From a checkpoint of a small transformer trained on Wikipedia: 11 layers, 4.69M parameters.
Each number is 50 + 15 x the weight over its row's rms, rounded and kept within 0 to 99. Layers, rows and columns count from 0. The size before them is the row's rms in percent of the matrix's.

# down: layer 4 MLP down (transposed), 768x160, rms 0.0819, rows 358-379, columns 0-159
# up: layer 4 MLP up, 768x160, rms 0.101, rows 359-379, columns 0-159
down358 101:47 35 58 43 63 40 54 79 64 56 49 44 54 42 42 61 41 43 44 59 58 65 41 40 34 52 45 41 47 31 62 50 40 48 78 60 61 53 62 51 17 66 23 31 47 70 28 40 60 39 52 49 38 34 51 66 38 67 26 18 43 66 69 36 41 36 27 58 58 43 68 67 47 31 29 49 55 47 39 58 42 53 60 54 88 46 77 17 72 52 53 48 90 62 41 58 42 35 33 65 33 55 56 53 59 64 63 53 42 71 42 64 75 37 69 24 53 61 69 57 62 35 32 32 33 30 52 79 44 60 37 50 43 53 86 65 51 41 47 87 51 35 82 36 77 74 33 35 52 47 65 45 60 38 58 47 39 51 23 39
up359 105:66 63 44 34 53 55 34 64 52 49 36 69 40 71 63 19 69 60 50 47 68 58 64 50 58 53 42 49 32 43 70 12 08 45 51 41 39 57 62 68 49 58 47 61 56 55 60 63 86 43 66 39 41 23 52 53 65 77 39 65 59 60 51 39 67 80 36 73 42 46 55 48 56 55 48 70 88 56 55 35 36 34 58 57 26 67 48 42 46 44 47 64 38 49 62 66 73 60 64 53 61 43 46 22 87 43 56 65 75 50 48 45 43 67 58 73 90 68 48 40 74 13 44 44 46 34 74 77 60 51 56 42 41 54 73 64 59 28 48 52 41 64 55 48 33 58 62 77 53 67 50 34 46 47 46 75 32 40 54 45
down359 104:56 75 40 42 44 17 43 37 51 47 48 61 67 52 61 50 56 34 53 62 53 45 62 49 52 56 64 43 68 41 47 71 40 48 44 25 80 58 56 43 57 35 38 31 61 71 51 46 38 59 77 39 79 68 24 53 35 72 58 64 58 78 37 48 66 53 35 23 46 05 32 55 31 21 44 56 45 27 54 35 47 39 38 46 11 59 54 39 73 51 37 63 33 35 42 51 60 64 57 47 64 63 41 22 62 68 43 47 30 69 36 48 38 41 43 51 70 67 32 38 42 41 31 35 70 31 30 72 28 45 32 63 58 24 66 68 49 45 38 10 44 43 53 47 33 39 43 42 49 77 39 57 61 26 41 67 49 46 55 76
up360 107:57 36 84 40 42 49 43 46 37 53 45 49 19 71 48 81 58 59 24 26 68 36 53 43 72 21 59 34 85 60 25 62 39 48 55 30 54 35 53 46 61 45 28 66 59 56 39 62 22 55 59 50 28 45 52 43 44 82 30 52 38 45 53 06 39 46 78 40 50 41 25 52 69 26 57 60 40 58 43 36 46 55 27 87 68 50 58 45 53 46 21 48 44 48 76 62 38 77 46 78 27 27 35 52 44 19 33 54 50 51 43 49 35 50 50 22 72 44 50 57 36 47 49 27 62 51 64 62 56 53 45 37 31 37 30 58 41 63 43 44 37 66 65 43 38 44 34 55 51 57 36 65 56 43 58 34 56 29 42 36
down360 104:28 60 34 37 42 51 51 65 61 52 56 66 71 24 42 46 56 73 61 45 37 57 63 31 60 53 66 70 63 75 56 36 39 60 46 62 44 64 26 45 52 48 39 52 35 51 49 32 49 55 50 30 52 44 60 38 42 51 30 55 56 81 45 42 62 78 55 69 32 38 46 62 46 52 53 62 37 65 67 17 65 36 80 05 58 40 62 36 38 78 38 43 68 27 59 61 47 53 52 14 60 41 50 70 44 36 46 54 30 36 40 78 39 49 30 48 40 58 57 67 58 34 53 27 36 41 53 55 60 48 23 63 68 56 72 30 72 42 37 47 61 36 64 57 56 61 12 55 51 37 46 28 79 40 27 68 45 96 35 43
up361 099:37 42 52 37 50 47 40 59 72 25 62 53 48 70 47 58 24 39 49 80 62 39 24 60 58 36 40 48 83 81 63 57 83 43 70 43 32 48 60 61 31 28 50 52 55 44 54 53 73 52 35 12 71 60 34 43 30 47 38 50 50 53 78 51 27 58 45 54 50 54 50 51 53 49 57 53 65 25 50 64 31 39 64 42 45 80 42 32 39 63 55 73 43 62 35 48 33 79 48 87 64 59 69 59 38 56 42 42 40 39 54 63 53 59 18 62 47 21 77 51 74 54 41 26 28 28 34 52 43 49 54 50 36 62 48 63 74 28 56 88 68 62 61 59 53 53 51 41 55 46 17 57 32 46 54 27 39 42 38 55
down361 099:55 11 34 51 49 61 23 48 51 55 57 47 50 44 52 43 58 67 78 67 67 41 47 31 54 21 44 45 50 37 60 69 34 57 31 35 47 48 58 39 31 33 46 47 56 50 70 69 58 15 57 53 68 50 21 25 59 68 16 40 68 36 70 40 63 66 57 61 63 72 58 69 42 52 57 32 32 44 65 67 48 23 60 50 51 32 38 48 53 44 44 45 60 51 57 53 43 51 63 56 63 36 48 72 61 43 70 43 26 54 37 37 54 49 52 61 19 49 73 44 82 57 26 56 35 54 52 67 47 45 95 55 76 43 42 73 50 42 69 59 33 15 72 79 64 30 49 61 33 45 42 48 49 80 49 81 58 63 44 41
up362 096:44 49 45 54 26 25 20 30 41 38 59 51 40 52 48 53 52 60 75 47 50 72 43 54 57 42 58 42 44 99 72 70 50 47 71 54 58 34 22 37 32 43 66 46 61 29 60 23 37 56 64 63 25 41 44 23 66 23 74 32 69 39 54 21 42 64 43 60 56 61 50 35 49 53 48 53 64 37 49 74 20 19 74 32 48 35 32 56 35 36 44 41 50 64 79 47 37 34 62 75 60 54 56 29 71 48 36 54 40 76 55 44 63 47 42 63 59 45 63 48 60 62 64 56 61 61 67 10 52 59 44 46 51 50 40 61 63 45 54 49 54 73 63 76 51 57 60 19 51 62 53 57 37 74 58 22 69 53 51 64
down362 095:38 48 61 19 62 44 58 36 50 36 60 37 69 44 59 52 53 49 51 64 50 68 47 27 48 73 44 50 61 46 48 25 61 57 44 35 44 55 36 57 65 52 37 66 80 42 46 69 45 55 19 87 35 28 41 52 37 45 39 47 41 48 32 49 43 77 37 29 48 47 51 35 36 63 51 55 26 38 67 42 34 66 35 58 16 61 42 26 51 36 40 35 38 59 53 47 62 47 54 56 91 62 63 63 54 37 52 29 42 41 71 48 23 37 70 64 60 44 34 41 53 74 52 17 42 71 39 59 15 56 06 45 26 44 42 48 50 39 78 56 46 65 38 47 48 62 42 53 62 56 68 37 40 84 43 76 47 56 27 83
up363 107:37 48 45 61 58 76 50 56 52 55 40 56 00 55 57 66 21 49 56 43 60 39 54 32 40 66 54 50 62 27 52 56 81 46 46 45 43 47 50 28 41 39 52 51 34 10 65 46 35 28 48 45 46 56 40 58 45 23 71 72 54 79 26 44 52 63 63 34 32 54 41 31 54 77 32 67 56 46 25 31 70 52 61 25 62 40 57 40 45 55 40 39 74 58 57 71 54 30 71 42 95 50 31 43 66 34 49 16 24 34 37 55 54 39 32 47 28 58 55 44 53 54 36 50 68 64 51 47 56 18 34 49 43 55 58 48 48 35 46 54 34 39 38 44 57 34 44 79 53 63 41 25 42 54 84 45 52 34 18 48
down363 099:48 40 46 74 52 56 54 44 44 62 59 47 44 39 55 32 85 49 65 76 48 61 41 55 43 50 32 44 35 59 55 60 71 67 48 73 62 69 25 50 34 29 33 41 62 65 48 40 34 41 48 26 21 47 64 36 39 57 35 52 36 65 65 52 54 74 50 41 23 66 21 44 37 38 59 33 79 02 55 35 49 60 52 44 30 49 70 36 44 59 37 30 75 56 34 63 56 71 61 58 44 52 81 18 39 47 29 66 36 18 61 15 58 47 67 46 38 36 60 59 67 28 50 58 46 51 22 46 52 70 35 45 46 48 22 55 75 41 53 80 37 49 46 43 43 61 68 40 60 39 55 34 80 50 60 70 53 43 47 47
up364 111:40 58 37 76 46 16 55 54 49 45 42 31 23 63 59 43 40 78 66 57 54 37 47 39 51 77 83 60 40 57 71 53 42 34 32 54 67 48 39 65 80 49 50 41 66 53 73 63 51 49 28 51 41 46 34 69 66 46 42 28 23 46 26 40 38 36 14 40 34 84 61 35 54 51 23 41 57 40 33 62 71 71 52 39 51 64 47 39 48 54 52 33 55 65 58 45 26 36 76 62 46 43 33 58 49 57 37 64 38 66 58 57 46 58 46 60 49 68 13 49 41 34 63 42 45 43 56 70 41 50 48 77 34 69 90 62 48 62 51 64 62 64 51 50 94 32 32 54 41 58 73 53 50 63 65 50 36 81 48 53
down364 111:62 75 45 56 32 30 62 45 38 42 45 32 44 56 51 49 61 61 44 84 64 39 18 47 35 71 37 58 34 66 53 31 39 27 63 58 76 40 53 59 53 36 49 45 65 52 40 57 70 33 44 45 50 73 82 38 48 53 51 56 53 61 59 33 43 39 62 39 36 53 44 72 21 53 40 44 35 48 68 62 34 44 46 91 59 41 47 58 70 46 46 79 70 79 59 59 39 36 63 70 51 25 47 79 29 47 30 61 38 29 66 47 37 58 47 53 74 25 54 46 63 75 36 39 48 59 40 11 41 41 19 54 53 39 51 38 52 42 51 48 38 75 53 19 25 47 60 79 84 55 46 58 48 42 78 53 54 59 63 70
up365 094:33 42 58 58 43 65 53 50 56 32 19 45 83 49 30 87 52 38 50 53 56 51 60 36 64 32 48 40 60 55 94 34 66 40 52 30 60 32 26 46 33 55 53 53 59 39 41 40 56 55 34 33 70 46 34 69 68 74 45 41 42 44 32 41 44 68 37 75 62 34 53 75 33 44 60 57 63 50 55 49 84 50 47 53 45 64 61 79 66 32 52 55 53 70 41 50 69 55 54 37 48 57 57 43 60 59 52 43 36 57 40 55 16 24 48 75 75 47 40 46 68 87 55 48 45 64 35 48 42 22 50 13 58 44 51 41 73 50 82 51 30 75 42 76 66 52 45 31 52 43 64 61 31 56 85 44 29 50 50 61
down365 092:50 55 44 33 60 64 35 32 42 63 76 59 42 66 47 44 41 49 52 63 50 65 34 42 35 63 40 15 39 46 62 16 47 76 44 46 35 54 64 33 39 68 64 57 51 68 38 45 59 37 43 40 58 79 32 36 44 43 27 23 65 53 18 25 46 42 26 51 29 69 57 38 54 47 46 52 43 51 33 41 37 29 47 40 45 47 42 50 43 55 60 31 56 46 43 48 69 66 28 80 25 50 74 35 47 59 49 24 51 25 47 44 38 59 62 38 84 62 95 45 09 51 59 62 49 56 53 74 72 37 77 46 62 46 66 16 30 68 47 57 43 36 64 50 39 59 45 36 24 29 55 38 35 61 47 26 53 59 49 40
up366 088:83 60 38 60 42 30 46 43 73 39 60 75 57 48 32 49 48 57 74 35 68 71 32 43 32 40 34 43 66 36 74 46 24 71 61 19 84 65 41 55 67 57 62 62 27 63 42 62 47 36 75 49 61 65 81 52 33 45 61 57 44 57 44 51 58 25 19 75 45 25 57 38 40 35 23 39 56 42 43 37 44 50 52 23 29 69 59 70 63 54 38 56 47 58 64 63 68 63 53 78 50 55 52 44 68 39 72 59 54 45 37 51 40 40 46 65 36 45 70 70 75 45 54 26 45 47 49 61 51 50 47 57 64 37 78 63 76 45 51 40 42 33 45 28 69 73 31 44 50 46 23 55 58 35 41 56 52 87 70 70
down366 092:48 39 33 90 41 61 37 51 48 66 39 40 35 76 72 39 63 62 45 45 60 39 90 49 78 48 60 37 57 44 55 28 46 56 81 79 34 42 39 43 60 46 45 80 65 64 55 57 71 40 51 57 30 32 37 31 59 42 16 63 39 49 70 69 61 31 51 40 45 56 39 51 86 54 75 67 51 67 55 60 48 27 61 51 48 97 62 41 42 50 65 40 62 43 28 48 56 67 56 56 46 57 41 52 72 66 37 44 37 67 64 54 47 66 38 26 51 67 51 52 67 33 36 42 43 42 50 56 36 55 58 41 42 52 24 40 71 67 31 35 55 66 58 73 54 55 36 34 21 25 77 45 51 15 65 45 48 41 40 41
up367 097:47 74 32 57 48 64 56 61 69 60 32 40 55 62 50 78 58 53 50 58 30 28 40 41 46 11 30 20 31 23 41 54 49 45 61 42 55 54 60 46 31 42 53 37 56 43 45 34 61 42 68 33 64 78 65 54 65 61 55 43 66 25 18 45 23 34 45 41 41 47 44 77 42 54 48 55 52 18 59 60 34 61 46 51 64 34 50 62 36 74 44 60 83 79 54 53 54 45 58 48 40 22 79 48 82 47 76 42 41 63 71 38 61 70 43 56 41 51 47 49 75 29 55 66 43 45 57 63 66 79 50 51 40 52 63 60 37 20 36 51 55 73 52 53 65 57 49 50 86 45 77 62 38 47 65 72 61 80 47 33
down367 098:46 36 48 56 33 50 60 71 57 33 67 49 40 46 69 36 40 35 39 66 17 36 48 45 33 42 36 56 52 48 64 53 78 75 73 52 49 57 54 69 70 33 55 80 35 34 50 27 80 49 76 57 25 68 79 48 39 60 39 64 55 50 51 56 38 62 60 70 70 69 30 33 39 49 16 46 65 37 64 37 49 47 21 60 22 42 43 43 51 75 47 63 54 36 65 58 60 33 54 58 20 61 64 52 72 43 60 40 45 53 56 37 33 71 60 35 65 63 44 46 56 36 42 31 43 29 71 34 38 57 66 90 42 60 46 38 44 66 49 46 69 39 70 32 62 57 29 52 47 50 79 49 62 70 92 45 62 35 46 36
up368 103:60 30 54 55 43 59 53 40 43 33 51 47 42 42 53 43 32 67 46 47 40 59 28 58 35 49 42 47 54 58 46 63 54 50 40 00 51 20 50 23 50 47 38 81 41 29 63 69 57 36 53 67 65 24 49 33 43 44 30 67 51 72 55 43 48 32 38 70 50 55 43 56 53 50 51 30 45 24 34 79 63 55 54 57 57 36 40 53 34 67 54 57 55 47 28 50 41 64 44 25 23 44 68 40 23 68 44 23 24 53 77 64 32 41 65 43 63 39 59 51 85 43 60 54 70 52 35 59 36 62 47 52 10 47 48 72 27 42 45 34 55 65 56 33 61 47 20 55 46 54 79 65 75 39 49 54 58 38 50 58
down368 105:56 73 59 44 42 68 42 70 36 50 52 58 53 63 52 59 86 61 19 41 34 54 58 45 29 40 38 54 57 71 29 35 47 60 48 60 62 74 76 75 38 39 71 35 65 64 50 63 46 47 55 56 76 47 46 40 27 66 55 39 65 47 67 48 26 44 40 27 55 36 38 53 33 26 36 67 61 71 47 69 66 40 36 60 47 44 29 49 51 55 27 40 55 57 31 64 36 45 81 33 56 64 68 61 33 58 62 84 62 76 58 67 49 54 65 69 70 47 28 51 48 63 35 36 61 62 27 69 58 71 49 20 57 56 39 51 46 64 44 55 67 59 55 52 45 61 99 60 38 48 53 51 94 41 29 41 42 48 73 53
up369 094:79 30 22 49 31 62 30 58 68 31 73 57 57 37 16 37 63 36 36 55 69 49 39 35 47 46 29 77 55 71 22 59 49 53 68 35 39 62 60 61 55 39 28 28 45 67 26 17 60 27 62 61 51 48 52 71 73 39 68 73 32 34 29 44 61 42 66 53 58 39 41 65 56 56 53 42 48 33 54 42 59 30 48 58 60 54 57 59 46 32 46 31 62 28 47 60 40 38 48 38 51 61 41 63 24 45 47 41 50 36 48 56 65 47 35 74 84 44 37 52 63 55 32 72 30 32 46 60 54 57 38 37 45 63 32 59 73 43 24 67 54 35 72 64 47 60 64 56 57 69 61 37 14 23 43 43 31 61 22 76
down369 095:51 42 61 33 82 44 65 59 44 38 43 73 61 53 31 48 43 58 65 67 67 26 46 52 33 52 36 76 32 47 72 66 61 89 20 46 97 48 48 33 57 38 75 55 63 46 36 56 48 56 61 41 55 80 57 40 70 51 46 40 55 49 71 66 56 27 40 50 56 44 50 73 64 41 48 31 46 63 70 66 46 55 50 53 49 51 38 65 57 68 37 70 71 65 65 99 50 37 44 45 62 41 35 53 52 48 32 34 40 49 42 57 39 61 26 31 55 40 58 35 75 18 41 55 46 66 46 56 56 63 66 55 41 64 58 34 39 68 58 32 35 68 30 46 63 27 53 35 77 47 35 63 80 52 62 50 82 65 38 68
up370 098:37 69 64 48 45 32 43 69 48 56 44 37 27 67 57 40 70 57 38 38 40 50 51 51 45 36 36 44 07 40 61 37 44 27 61 50 63 50 44 63 49 64 35 65 49 43 53 73 64 58 26 47 29 38 77 59 54 48 30 77 67 49 75 40 25 42 61 53 68 35 54 67 50 28 51 54 48 52 28 44 37 33 24 46 49 68 72 44 47 59 39 48 36 64 28 37 51 48 45 39 73 50 66 36 36 43 83 32 79 72 50 56 35 48 53 44 67 43 47 64 62 60 21 46 54 72 77 24 64 84 41 56 58 46 40 23 88 07 42 55 75 54 35 44 49 36 48 42 42 36 46 50 51 69 69 52 53 17 55 44
down370 099:69 29 71 46 48 35 24 71 67 41 45 48 60 59 62 49 31 73 40 46 39 64 48 36 22 36 47 45 59 27 56 39 55 63 59 65 66 36 57 57 67 35 60 44 46 41 41 82 26 48 47 38 48 27 24 64 46 50 54 39 76 55 45 31 60 42 59 58 62 78 44 39 36 54 33 36 32 59 77 40 09 44 32 64 36 90 54 58 47 64 41 61 47 53 34 53 49 49 38 52 85 54 38 69 43 70 52 46 50 27 60 46 30 42 33 24 57 42 54 43 90 16 50 68 52 46 42 66 61 44 60 83 46 34 20 63 46 32 55 31 59 53 82 55 20 49 36 55 72 61 36 44 54 40 55 40 38 56 47 43
up371 105:66 29 50 65 52 74 36 55 56 53 65 70 22 50 45 64 23 49 40 59 42 51 62 67 22 42 54 64 66 14 48 68 58 53 77 52 25 71 48 38 36 45 57 69 63 23 64 52 53 51 67 59 53 19 25 46 53 59 46 51 51 72 36 75 35 45 34 32 46 45 39 36 35 45 66 35 49 60 58 50 77 37 72 50 58 55 57 23 49 65 44 73 39 61 37 53 30 72 84 62 45 34 42 52 76 42 50 36 53 23 58 46 22 47 46 68 57 61 44 66 52 58 44 55 54 70 49 64 40 44 44 43 33 62 40 51 78 35 31 66 66 51 70 56 44 36 92 42 13 66 90 60 46 47 46 62 60 49 37 41
down371 099:51 27 60 68 71 75 56 54 50 75 42 64 32 64 49 48 48 47 24 60 41 45 57 16 41 28 56 40 85 29 42 56 71 99 47 33 33 33 26 70 46 51 42 56 59 39 61 34 62 53 14 39 59 40 54 56 32 52 50 43 40 47 43 68 33 51 29 64 58 37 69 51 56 41 44 60 42 57 43 40 40 39 70 28 43 41 43 27 64 64 60 48 37 51 56 72 22 64 66 32 43 57 54 58 70 45 38 75 51 49 67 41 45 53 55 46 45 65 62 32 68 57 69 54 32 58 52 40 29 54 57 50 60 55 48 38 59 57 25 57 30 64 40 58 64 55 93 42 60 34 99 50 48 59 61 84 41 48 46 37
up372 111:73 38 63 76 46 50 28 37 73 80 60 53 70 25 70 46 19 42 54 39 36 44 53 34 16 42 43 53 56 56 45 63 36 52 36 19 60 57 59 52 48 41 70 57 66 77 58 36 45 50 33 48 53 66 46 57 37 60 52 65 45 62 39 50 24 49 40 82 63 71 47 33 26 39 39 52 38 49 54 23 38 52 47 28 30 72 71 58 41 43 44 37 40 61 59 56 74 53 67 45 45 39 45 43 40 26 49 25 58 39 47 41 28 20 60 80 69 52 60 48 55 33 41 71 55 56 33 57 50 18 56 52 49 61 80 52 67 71 07 53 20 37 46 75 57 38 44 67 53 51 62 72 48 65 54 42 56 59 63 23
down372 109:27 80 63 58 50 39 79 41 51 54 39 52 58 16 47 44 33 68 33 72 55 60 53 67 71 70 42 27 53 44 40 31 65 73 67 62 45 38 51 63 59 56 45 61 47 52 51 52 54 36 52 35 28 38 33 18 64 64 33 50 37 58 47 55 25 60 53 19 76 61 57 41 68 61 64 48 24 66 35 67 67 43 46 56 64 46 47 19 52 67 69 49 47 58 52 40 17 50 48 57 40 41 52 51 62 74 67 54 46 40 65 28 63 60 02 55 52 52 63 57 53 48 47 67 29 55 40 41 54 54 53 57 60 44 56 43 61 55 72 48 50 50 44 28 84 53 35 53 00 26 61 06 48 45 63 59 39 61 52 34
up373 100:68 63 42 58 62 60 57 46 43 36 63 31 48 56 46 62 48 70 54 73 37 43 36 37 56 07 38 47 69 64 83 47 77 49 47 49 40 67 16 47 40 50 62 55 69 45 82 80 59 42 69 50 59 35 57 33 54 63 31 63 43 54 20 48 39 35 41 44 58 60 57 81 49 67 47 64 66 32 47 82 40 09 71 64 35 54 65 56 54 54 49 85 62 17 43 47 63 44 53 62 36 55 34 40 64 69 40 24 43 76 56 77 45 47 34 61 44 50 51 44 72 48 51 47 35 43 51 34 42 45 49 71 47 59 44 57 37 62 47 73 68 65 54 55 76 50 81 61 53 25 38 48 41 87 56 49 35 44 57 38
down373 101:26 62 45 52 39 53 51 36 31 60 51 58 58 32 61 48 37 65 47 27 50 52 46 43 39 51 18 71 61 53 81 79 53 45 45 35 15 48 66 40 58 09 42 55 38 49 43 65 66 50 53 60 63 28 57 59 55 30 34 42 61 37 41 69 44 65 64 55 83 45 66 61 57 39 50 39 69 39 43 82 39 26 38 51 34 37 54 62 20 54 43 58 63 32 67 20 36 39 29 35 35 60 53 67 54 42 36 43 38 59 64 50 30 50 39 53 67 23 66 57 75 51 40 29 38 53 58 68 46 37 67 64 51 63 49 73 58 55 58 53 42 35 59 99 21 59 58 33 49 12 59 67 41 74 54 38 51 64 42 58
up374 090:38 14 33 71 44 52 47 76 50 36 34 38 27 87 43 37 77 57 53 33 37 58 37 50 71 69 60 44 65 65 57 53 19 56 63 12 58 28 49 57 47 42 55 43 48 46 27 60 31 69 36 49 74 71 37 43 17 30 59 53 35 48 41 63 45 66 44 49 38 69 49 43 55 44 49 60 43 57 57 42 47 71 54 46 33 53 34 63 63 41 49 30 55 46 54 40 50 68 58 39 73 47 47 54 33 43 28 29 51 64 35 50 19 57 76 58 57 61 55 92 56 54 34 20 66 53 50 57 62 48 52 42 53 31 64 83 51 52 59 68 31 79 50 62 61 57 57 39 38 89 49 35 53 44 84 22 49 51 57 35
down374 092:46 42 62 48 55 59 63 45 47 38 51 50 63 68 65 22 72 32 37 52 37 82 46 47 39 60 59 53 45 74 26 23 45 54 48 82 45 35 38 65 30 39 72 51 71 52 59 48 52 50 67 42 52 59 60 29 45 73 72 45 58 38 21 35 59 22 42 84 40 60 44 56 61 58 38 67 58 24 37 47 55 62 61 60 64 70 46 59 37 77 43 46 63 77 43 50 39 60 33 67 16 38 65 74 84 70 41 38 97 62 53 65 46 51 55 44 39 82 41 48 16 50 56 56 60 36 43 76 42 40 53 55 64 40 32 56 65 38 27 58 59 73 47 66 32 56 60 47 69 64 43 24 58 47 53 62 67 32 46 41
up375 102:30 55 31 72 44 51 40 60 50 43 40 39 57 44 38 72 77 56 35 25 67 61 41 54 38 60 60 23 19 62 27 53 43 43 37 37 44 52 41 73 21 55 65 39 45 69 74 45 50 69 45 39 65 46 54 49 46 56 63 30 50 40 39 56 99 29 41 40 62 54 52 58 64 61 33 64 69 46 73 78 64 35 78 41 55 46 54 48 65 46 67 47 50 61 56 47 34 63 44 49 40 36 65 41 44 41 31 34 50 51 45 40 55 33 54 48 61 30 21 52 38 54 33 45 24 27 64 44 40 51 31 46 61 86 47 52 49 55 16 66 86 45 61 56 72 50 68 57 47 22 43 42 33 51 44 88 42 25 32 75
down375 104:66 59 39 55 30 41 38 52 64 48 62 40 43 57 35 58 35 56 73 40 29 85 28 51 50 30 50 52 37 31 39 51 44 32 56 62 40 36 74 55 24 47 64 49 63 57 20 32 55 72 24 45 19 72 52 39 50 33 63 40 73 38 48 27 91 30 44 66 16 34 66 48 68 50 45 38 51 29 82 70 37 34 45 62 32 36 57 44 53 46 60 67 53 42 45 40 40 61 36 42 35 74 37 45 63 26 59 46 51 43 27 51 77 40 34 41 67 55 62 64 47 18 63 57 62 44 80 34 61 30 78 58 55 30 48 38 46 41 48 61 50 37 91 46 42 27 69 65 48 40 38 44 58 31 41 43 43 54 56 45
up376 102:56 55 43 79 31 41 30 53 53 52 54 51 44 64 33 72 41 56 26 12 73 42 46 62 66 74 49 42 40 74 59 56 50 62 45 50 57 40 52 70 43 49 46 35 75 47 60 35 48 46 56 54 48 36 56 28 99 74 36 42 35 37 53 50 54 61 54 28 47 75 36 69 33 27 26 43 41 70 55 37 34 51 44 45 77 55 60 67 32 36 54 61 63 51 55 37 69 52 82 56 84 62 71 48 55 63 53 40 50 63 19 36 31 42 50 48 67 59 57 42 62 53 41 49 67 56 42 68 80 18 27 51 56 75 45 63 88 30 56 13 22 49 54 53 49 44 52 64 56 52 31 41 58 64 42 48 65 61 50 53
down376 102:56 55 73 51 50 38 45 43 52 84 28 50 42 68 49 29 38 58 33 64 10 28 53 33 53 37 37 42 66 41 20 46 68 70 73 25 66 43 44 48 35 29 42 77 75 70 56 48 39 67 65 41 63 49 54 51 42 42 40 66 53 42 43 50 53 48 45 55 63 51 58 61 37 39 76 69 41 62 58 37 55 41 64 39 31 64 33 69 50 66 49 54 52 56 57 61 74 36 31 66 25 42 37 51 09 58 53 34 54 51 54 90 51 21 46 62 53 63 33 56 33 50 42 40 41 55 65 29 64 36 58 48 72 44 21 51 52 58 36 61 42 53 57 50 61 62 28 43 57 44 39 41 37 31 64 21 48 95 52 05
up377 099:65 66 36 42 38 45 56 39 53 33 27 61 50 31 47 46 44 34 36 57 53 65 42 22 67 54 50 47 32 39 60 48 59 40 59 68 37 33 28 52 58 48 32 41 59 58 58 53 49 32 77 29 74 60 71 61 57 53 53 69 65 56 60 60 35 84 63 55 49 10 47 35 28 57 63 48 53 51 67 27 70 48 52 12 50 36 60 75 65 57 31 37 33 70 20 32 36 52 39 71 56 31 75 19 54 54 43 43 38 52 61 41 40 51 32 55 66 47 60 26 36 46 71 48 32 26 59 56 73 32 33 53 59 52 37 42 52 44 42 65 16 61 69 59 43 14 25 59 76 32 25 34 58 39 40 50 52 49 45 21
down377 096:44 62 56 60 51 55 52 45 19 42 37 44 38 62 48 19 45 41 60 65 78 63 33 34 28 38 46 53 31 30 34 50 87 52 64 49 36 62 23 61 52 49 69 29 47 58 52 59 45 51 39 50 66 33 56 88 38 47 62 31 44 78 52 34 50 41 44 59 39 61 52 21 39 64 33 59 76 74 60 84 34 55 65 55 51 55 40 75 60 50 54 62 53 55 76 46 63 44 76 40 62 37 44 29 44 56 40 40 30 74 74 47 48 60 47 45 46 43 32 14 21 78 73 61 36 40 41 49 58 26 76 66 47 41 34 69 31 35 60 50 33 66 33 28 48 60 30 43 46 50 42 67 42 22 46 54 24 48 61 39
up378 104:48 67 45 99 45 30 54 39 40 30 49 76 20 67 24 58 34 54 46 52 65 62 29 63 29 54 28 13 73 60 74 36 43 41 55 32 49 66 47 37 59 16 45 46 40 60 26 56 70 43 46 72 50 38 54 22 66 53 37 72 54 35 51 46 56 53 52 56 45 32 41 44 37 19 69 39 64 58 58 42 43 66 51 44 51 52 63 48 52 44 55 49 62 60 36 67 35 48 33 54 76 25 46 53 73 64 50 51 52 69 62 53 21 51 55 67 37 42 75 64 61 48 47 69 29 63 44 45 41 38 39 76 43 46 46 57 35 25 39 39 26 23 46 37 44 41 65 48 41 75 45 29 89 78 35 35 60 54 43 40
down378 099:50 53 38 47 49 21 51 44 55 36 81 25 45 58 73 34 77 47 32 56 59 32 40 68 41 33 67 44 46 48 50 70 69 61 36 31 68 47 47 52 39 76 76 90 60 39 43 24 50 35 53 44 68 62 60 45 41 42 55 46 55 48 69 38 56 56 60 20 65 18 73 51 47 52 67 47 49 56 40 51 45 69 39 28 98 32 61 61 60 50 60 51 59 58 45 72 67 40 31 31 38 56 50 46 65 44 54 64 53 49 48 63 34 78 98 64 55 49 46 39 37 57 42 22 81 51 72 47 52 71 68 34 48 59 55 39 42 34 43 50 89 49 64 39 49 49 49 63 43 39 59 67 37 13 47 46 53 42 47 41
up379 098:52 43 50 58 51 58 33 51 45 67 40 50 06 58 60 51 40 50 51 61 49 49 65 66 35 43 60 60 71 56 35 30 69 37 47 66 37 36 51 49 58 32 29 74 58 38 53 85 32 69 42 63 54 44 42 60 67 44 40 39 62 61 76 74 33 52 40 39 67 45 42 61 51 74 79 66 76 83 00 72 48 71 41 53 22 74 37 60 61 59 52 37 27 50 59 56 22 55 35 54 40 72 69 57 50 45 42 64 63 40 71 53 37 43 39 52 54 51 46 37 51 64 61 37 46 64 43 39 64 56 45 49 22 48 51 31 32 69 41 51 57 24 36 18 56 62 34 52 52 43 28 68 55 33 56 15 62 58 36 66
down379 099:32 62 11 36 46 61 58 46 44 48 39 37 44 44 34 51 40 59 39 39 78 53 19 57 58 65 47 44 25 57 37 61 41 59 16 71 69 33 26 43 54 41 47 63 71 61 30 35 54 58 39 62 53 56 51 57 46 66 52 61 46 54 34 33 35 71 62 81 40 50 62 40 61 49 57 51 29 69 47 52 48 55 32 59 58 48 55 57 48 71 46 39 26 55 50 63 90 19 47 64 54 38 57 49 71 62 54 48 23 53 56 44 91 42 37 58 30 59 22 45 33 00 55 56 33 50 69 46 51 60 51 24 59 39 46 37 53 63 43 39 53 71 58 38 29 47 30 16 66 68 32 52 54 52 81 27 36 57 59 53